Part of a small language model's weights: 1.79M parameters, rotary positions.
Each number is 128 + 32 x the weight over its row's rms, rounded and kept within 0 to 255. Layers, rows and columns count from 0. Numbers have three digits each. The size before them is the row's rms in percent of the matrix's.

# q: layer 3 attention query, 64x64, rms 0.213, rows 0-46, columns 0-63
# k: layer 3 attention key, 64x64, rms 0.184, rows 0-45, columns 0-63
q0 101:233177128102146097133086100123116131096161122100101156163135069092192151134145107156093131115101157119159166101118111087147092140175163040143164135137119102149117135127146072112120117093121163
k0 087:104128157172090138115062155187147057144125157123098122144152189194145136061149130091109113128138168184135153088089132145123132103102135146070140173102120107145094094176113183109126107095148106
q1 130:074068135181150126162134172121144160047149115134176159118091192136045126113121162169151138103096129109076069118161126152130149151101135110128062176118108147121115080146128156117130146143144112
k1 131:135142100097162110140094099106087134128106116116159173125151098083161151157097125164172085155137092157150118074113162148128110132195111115099109141180134173185186128090173088109122159143051072
q2 134:188167130147104173103121097133134119195137145112109110169150042116183121125107070136109118186138153158124180123118156129114125103136131143112197065166143099145139179113153156094124101106077085
k2 099:135117175188118095150121116143136120138139149084108116114103156125072103075137117134111088081138186149137100146202137105087120098077108106164097150110160114076108162190100149089103122160187065
q3 117:134151176096129165123222130165090139156081118087127139116197068109198112152151121125087196141141100139098123137130082111155083127111153129131126110158152114093069157116111106083111125122179146
k3 114:162123163164119154142127132178146094149113115168108121129094124102133155146117118062117073142080120145106199167168095130096094054113092167127100164116153053169133163116061142117073122154125126
q4 116:157168142128121143171134130156110137108119117093115043152162128126217108135099094164092158115180088096125114151112083115184095157148105126119184151106124117131101169187206144106113124116095167
k4 118:090162108063150113107150113089077158132102132095137174136103101131151113150145104167155120099140105130172101098145137185112130167150119051209106072107127187117170080125170112148174132112094144
q5 097:140117173152117075133101126160112145153122109128166145129160163062146134107138065142130123167114098085153158157051101156134100129182147103102123070105102128101102179122107117133173067171193081
k5 165:119146122176095044132175129078151131115132163113149129150180145148140128115113135198129114138160156058145088102143129098179175144168094089115141147122160146103092134166182148131150121042129161
q6 098:187113163106168129133116132130131139090099131189167113141106060114154122070159106090131112096102117118127076125170092115168183065158120129119159163135191168192170135155146121145075145170140130
k6 109:089134149183128165225123170187146146159125149159137116186145114110161186149067132089138082204124163104105158125085122158113134128131105101143140152122133169155120169111124151183111155139092134
q7 113:132155085099100132157095124155167099128116167165132129116152082171091118138084127029116119142115208200165177125158153084136137130109138161078169122108157112170149120099097109128099137140139182
k7 097:110189074131181094102087115126085143123093086100149124136088162106137123128167109055085179078190096166118081149143121167134133135125083135163164118148118156097080161138117078106131076140162127
q8 106:103101091104197102092184131110097197087132139157182178110122142131074135118120162133110135125103111102088118167099104099153152139093167136163085147103082135070106109126134069144125207145161133
k8 097:125129103092083125145098095166127054157112153090094121124104130171130136192157120119077128080180115135156068120137106124132087140115118161158076090070182177200119128125102173113153104140157136
q9 084:086108119091153171150223154151115171168148119101080130085119172160172124135140113137155147090172061133142040115148103158144121108146116130124133114151173149118156149137131086150094118182098176
k9 115:153055137155139176096123155147137172107150128164153168135171159150151120068144102152148105231115158143091195117125182137151155090125147132066143111150086080132134133131154149133109126073111131
q10 141:113057114127151127114064150122189148097159136138159209150098175148080164128129132122148146100099202122142143106136146114090207116144168135110098190110074133140165128100117119184125129133115114
k10 132:114093105074146118154136105092116151136121116098134161102169115130146089114088137219151171148187092125175089079113145121159145207168141126116160097163120146102165113104196130123178137101086146
q11 116:191168096151104148134133142122103177168082104047097064153100095125119077136117105176064129153144132097156133139169154172171113185108180152122136106171154125081129127109165155104158144140129119
k11 089:121146169153189069142101161192107137135076128122156111097128098086090088147096057155149128128129131103136125201181122111163126113118103127175114119120100085098121106149137142073066153117179084
q12 120:152121094143082088161074077089164072074187163185121108122121155113158139067143139129151109089154102118156128116072125085121134096163049092097159132079129118155144099158173111126105119134116129
k12 102:132155108177125092118138154094174091107147191099203148108150133119139137098129135157119188117196156090156073104139132072164138159125172083120171131142120140099127105138146115093160084088198098
q13 146:126105142123080129145122115084135094051200175146179107118117141110175129085108151165157130073130110170117097133108149138104146127153073102135160080049146136148137056149179110173140111130134112
k13 119:072134168147138091106166137143134097104133174179187196118137070134131204082096138067145135111171127100116090132172067095134111111140139103167120077126121148121120104153104100108144095149182108
q14 100:101155059105085113090184162113105111076106097143115062186106102088102169145160089151091128105116152150104087163149131173075111105101125130114158106054155127138108069160102097113123103120106125
k14 085:140161118122187117129153145130125166132127142082103162112150136085184223085151096168067079123162129103122101158163107153129147125163106114157117090176110138035101136176143141147136113154155161
q15 087:107129123043174110132189117164112047070103157143114118129131128153173152120120108139148077129127148136162124101129139168126129107091125074192123146084211109164093098164120108130111139109126076
k15 083:106141143150103092114110077131116141109171117134143143143131110070123110100139178133102133142107070128086132179174149164086196090086127121181049127120090162101133161155135087160163144084094192
q16 095:129158145149113225092111148136149185088161144107088146170051144137129127166067121124159142107123087073122140105132113135103134157185118072203123101159134135106143147152136094125153079106122156
k16 108:110124131087124088175166100115090077086109126143088185124113105144103126109137100130127159123102114089150122141148112185114121103139073208104133092074180094192146129060147138176145102081112100
q17 097:115156125081105129154127149063160090102151150113130063117170092156147140183171116142125141159147126119175176117105145084141103142111174079123139149095104064069116166076127096195120164133172153
k17 093:143129130166174109065116092097176095151136184132153094136166078111075118138168118108091165182149097149123170169102138085131082129164161150115133152072123050112131121100146141084110064120115119
q18 100:096145063133106135123128104186154075126149175196137095118105110169132122149145097088078175163120124121140173139108156102080162131058178191130104128093102114130096138099143153180098134075116150
k18 090:134160069154149076144173117108153147154134127153128109170139155136079155054129158126158128136115088132117115186154084123130063142092109072143113145139146143088158110114023104125106071139167137
q19 096:126131135098064109133088104148071110101144144143105103094087195156069137181146164114083119123088160135179144132135169134165175115147111159114082127175084151161167096166119116124164204133112103
k19 113:073182096078149101127122157087142118170119039181145084085121130092092134153121104180111139114073066122133099137123157122171126114157079181146178133113126152160109100118104107178140126118097104
q20 105:137141151098137106154184110194121091178133151105140159140194193149110144086101111067171123089127183142134100132074081089133132108157149145112126118082158145107121163117154129215112137169129104
k20 087:114111117108140135173136094145043128028139150142126103157128145133080152167136156147084144218173104190114129106165118124149151086129127175096147157126167131145076106100112115104087120109112142
q21 084:131145086068066116138111140102103127122140153126057132116102077133066085101150121147101140166170145162143174143130166150173199137081123155083160150137100107143095118071109117111078112168147175
k21 098:081116113148183188144177109165135142180125141109247135097154136076125154124134130067139170157138124128103081133134078084126158108121103158157104097077156122127092154160125107172106119133123134
q22 082:104122176146102065060156215140127189158074111140091134174127147119122117141160109171119164099132091093119186117136129158130142107158088126110143125121080131131141119106103209108131095100151182
k22 085:127130066072117136165177162161122116126147177093113117112058141102190092124150116159165123118083138133157130173102129174067137159136129121125169097126123099115083060110138093143171200160153137
q23 092:159135118129117147196120132138165180159153147152108097087174125134174185135046128098119108140099148177143095108177174111146117095125111105136189123153170139139193146143100111197104130100114077
k23 095:138070119148143071099130101175147132097121102151110166160091091135114048092155119137079178137097147159067125123123162131104086115154153108136128118103094120143068123079188134094166088070099100
q24 100:146155069187157081160096135091099136150144119099068114104122182093088066151163152151125112086101130176168114179093110160126112136186129108125154116176082097124202129102138147129169117115128105
k24 096:161150103152085099130125165080137158092118091173135116128109104119065186174112117134106098157082079095143117089061125117198107076139102182100148109164114159168105148110093179132166148148113118
q25 106:145173077193088127147109103114182091134094122105156153111133150129145080075146164144180109117138071136026137133159089132144105136134113173058125130160127138139110157104161111125090164159163154
k25 092:139119159180076136191098092180118157085141141129091114106145087137119137121126120100121103134104118138108141143093092109173120173098127114212179151113117090092188111117112199140103121042130102
q26 095:164128168085132105115102092095131109118092106097085123094173092154191126165095124106079126143168198118151136128081110118142094122134136089120137092152070076132104115044118123090187115144144076
k26 078:030111118133165103053107132093124067156137120078148127113051106131103084120128102115124154098088095137131098133075156138112138106094125160067092113149114148147133176123098083127125176175122116
q27 091:117101073177164147123170133133133127134143140140135112165071133076093125112101154159160168175113144121098129069207102140136103136083044132110170160115179132166138157149152155122126139142117209
k27 098:168091126153076126144112129136171208090117110121097118089170183114134092117175155134149112116159136141162158159164113129147104132186165099172115138085094120041181131145143175131131109074131165
q28 098:123116073115126185172107136151164156122135112056161117108134108130181179152107124144072163098091119156108103168104132108103111097091194122193093174121108118132054135096131075144122156090111107
k28 072:113122142114133084091133085060114139128135097202128160153186080139085109059090111135118143140127107131087170118153100131176122101066113148076089075108142118067110137142129168105131151113187107
q29 099:150159121173113168126143087114113134102102115106113108130147074050189116111109151135138166112112126173161157173149128177087109106134122116188191137115123051090142125127146091077159090063154126
k29 097:109140131167081096128093170154130107110134137051094128191080125152120122080166075082150102104057120134149157135154152064129171094132125154095116146112159120142194117134163105088111080173125108
q30 088:146078137137148117155117126133104143120178119172123099107117119159129170148124163106107146102148074134089079157062101142178124132136170164163064119169119191175122092190105123067150091074161138
k30 104:140174135117116106136099179115130134146087151135166131122120131109205138148123112209167087086083139123137116095094138203125095183145055098118106133140133194157141119157160101133128122196149095
q31 096:084123123149111105134112151138172134137137138185134077126178156156117125140121070088165149099124179144135178134137141165112170113100180134159109090147123151040092150165115101168086167145199180
k31 097:159151116159116123156127150161172098134134169117091065163079123188132104076161132100130115095135123176181144149147182109134161157154124095102181232120165089122120119101167104087117128144094126
q32 104:136109103076145116161120127140085095084070079096107161110080084144171083136077088142127116078144118133164073129168129177106132114118104125137079148189170108143119083096115073097153090138168100
k32 110:097121211120147098132128140125120157149142156105150171077159127061166143123116147115099137150143091141062169174151122148159170144112109120197129115099132111119196172150170212114123144115172137
q33 090:151151128178094141077141152079134153119143121102074119111119169107131130129101090155131095130144088087061174120158133144119102111112056134066116085134103134114168172123143193055166073161115112
k33 098:165087151099131178110139160126181127122132159071099160098142087128170099131115102180114133131122162156135114111155131107151077130147176116120217122159089078135168169088154128217117136102162159
q34 095:094137046112091123183109144073152134134163134154111043121136147126095078132151126129189122126123150100146094127149156149098113182122112093100159133168138036139125182099100138150091122120111174
k34 095:171129143115111139132143077117128135177120107139160199103153124158077092123125102110050150125124126112174118083112194084100107171153195088163119100164093139124125122136111124065154084175097094
q35 114:133113129206124149103133130122129109125104120065172110143132109064104043176119149182110176123080122119197150099145153158097157155161094142136127154133148117187147096120137088149149121130108201
k35 112:125115163110064073087103197130150125145104128146137091113107146128080160081104127102114139119145094144183201139131169107168111146123181106125159131188112071151176168172122151127128114128152059
q36 085:167137136101118095181145094132059105110103133108113103091094190150106130072127120128112083095148103155184121107117116213157120120156061107138097132126094164120118093171110154107168098090179086
k36 089:112175101086106097156058149144149150183118132168175098141085132082098118172091094150153121086076060097125099142093107133135154094160083180177149154161122169162149145110127117132149148081097129
q37 081:108061202136071119095096147192124126163117132145130150133188141103159106171097135174120136112091151122104127160144133121163177076094128154124133132142102116162113150145172164101195199129114179
k37 072:076090103119114181106093133080105146094139070080136089117122104105165119129180180178123153145091121154131146137192144115176094116106139082154146191124113084119146090138129146147111207169123092
q38 103:133179157098124135155067112196142106146097102099145149068161166122132145142125100171097103150086125147195177130168199080134113098135102152128105164087091124117143085159142156073134089085132131
k38 089:147181025097120123104073125089125141164147119065109077141108116112155128135104125163082167089105125118076130169119122106183103085135111172150149090163084132166117100159168151108111099125151090
q39 101:124083150141137097087211155129075141098133178110181117176094077138181165118104132071116139116108127079124156112160107140131093109117132096165089102129135123128158169160113208098189157130132113
k39 101:070139147056136138122124197139140103093135138107070114133099123129160113123168136129173136142176100187158139143182107143068106088083107092108173166097146119141163105106108056123085149101144171
q40 103:170111141122100154139139143143107149120096113107142127177134121127182175160128115175094159108148155187139115098102103097064128045120119110114184170109058123102104107125114059186162111096126083
k40 098:134064071134154116125165136133152126108114122097095070111093166081114127111131142183133116148126121168088162129121131165103120136126103134111130104109164140018111099126177152100183194142186172
q41 082:093114131171064078141123163145127143133123134078077110077104141145086108139130137156079118063092131117139108118084164159149208080125139172141063111087115164118083090143139155083082138149132137
k41 087:121169166075133156131081136108112145171115140167149085118131099122150113118065082112107114113114112165149147161122155110130152135180130133126203092144096073142121123171125125206132216115172072
q42 090:141158081152154125116143105165139079099134154104125103120145166158110113134134068070140149172163139179111185076156145110121114162053139187085127160162100130177139146116166156069120087082099135
k42 097:099134069066111188126113135126135099123113102123144078163075203116126134090146144162151175079107166152112135110166126145123099114090149123120165178188126184138158163124124038154122133129132156
q43 080:096155096131148141126171126083159074125153151162107131158121102121135110175182139091180170094168165116116193140087106129130114184114170173105190080120126093146145177089191135107087112156148130
k43 082:125128136190143140105166140130123123112116145092202114137107120106123187123217130155142109119094117167123150161105107173097058143153117175086135111088179159143140069150106074126128088190138104
q44 112:146149126119090187128145122140147148137170107144100092137180143138134124130100132142121180086111137159107098155066113043105121079159139131111157186104097121071062136130109121180128124068119205
k44 096:174113040123158134187115119127116108109065122107104150133148161125116144096094131156092140164178126157155132044137133141150117169157119123129094130156140106088157106068140120080087100206154160
q45 091:131140172160075100080105139111123159113128194162090050118114077093121132176126135146076167171105122113171131123093138147164190103128137091083136117118093099199169162103113146126165134132090100
k45 098:122176132126141121083123148091116157152137133128108083143104124117118095137127057147131112180091110076202118130134187114118055157137171101069145120144086097141114137150087132219144097124182145
q46 075:150143185113130148165163140138149059136141162103175099151146102105141161112115120129130122079157116112164059158077081124132104076100107071184103159070151130133072137180175138131164177120139132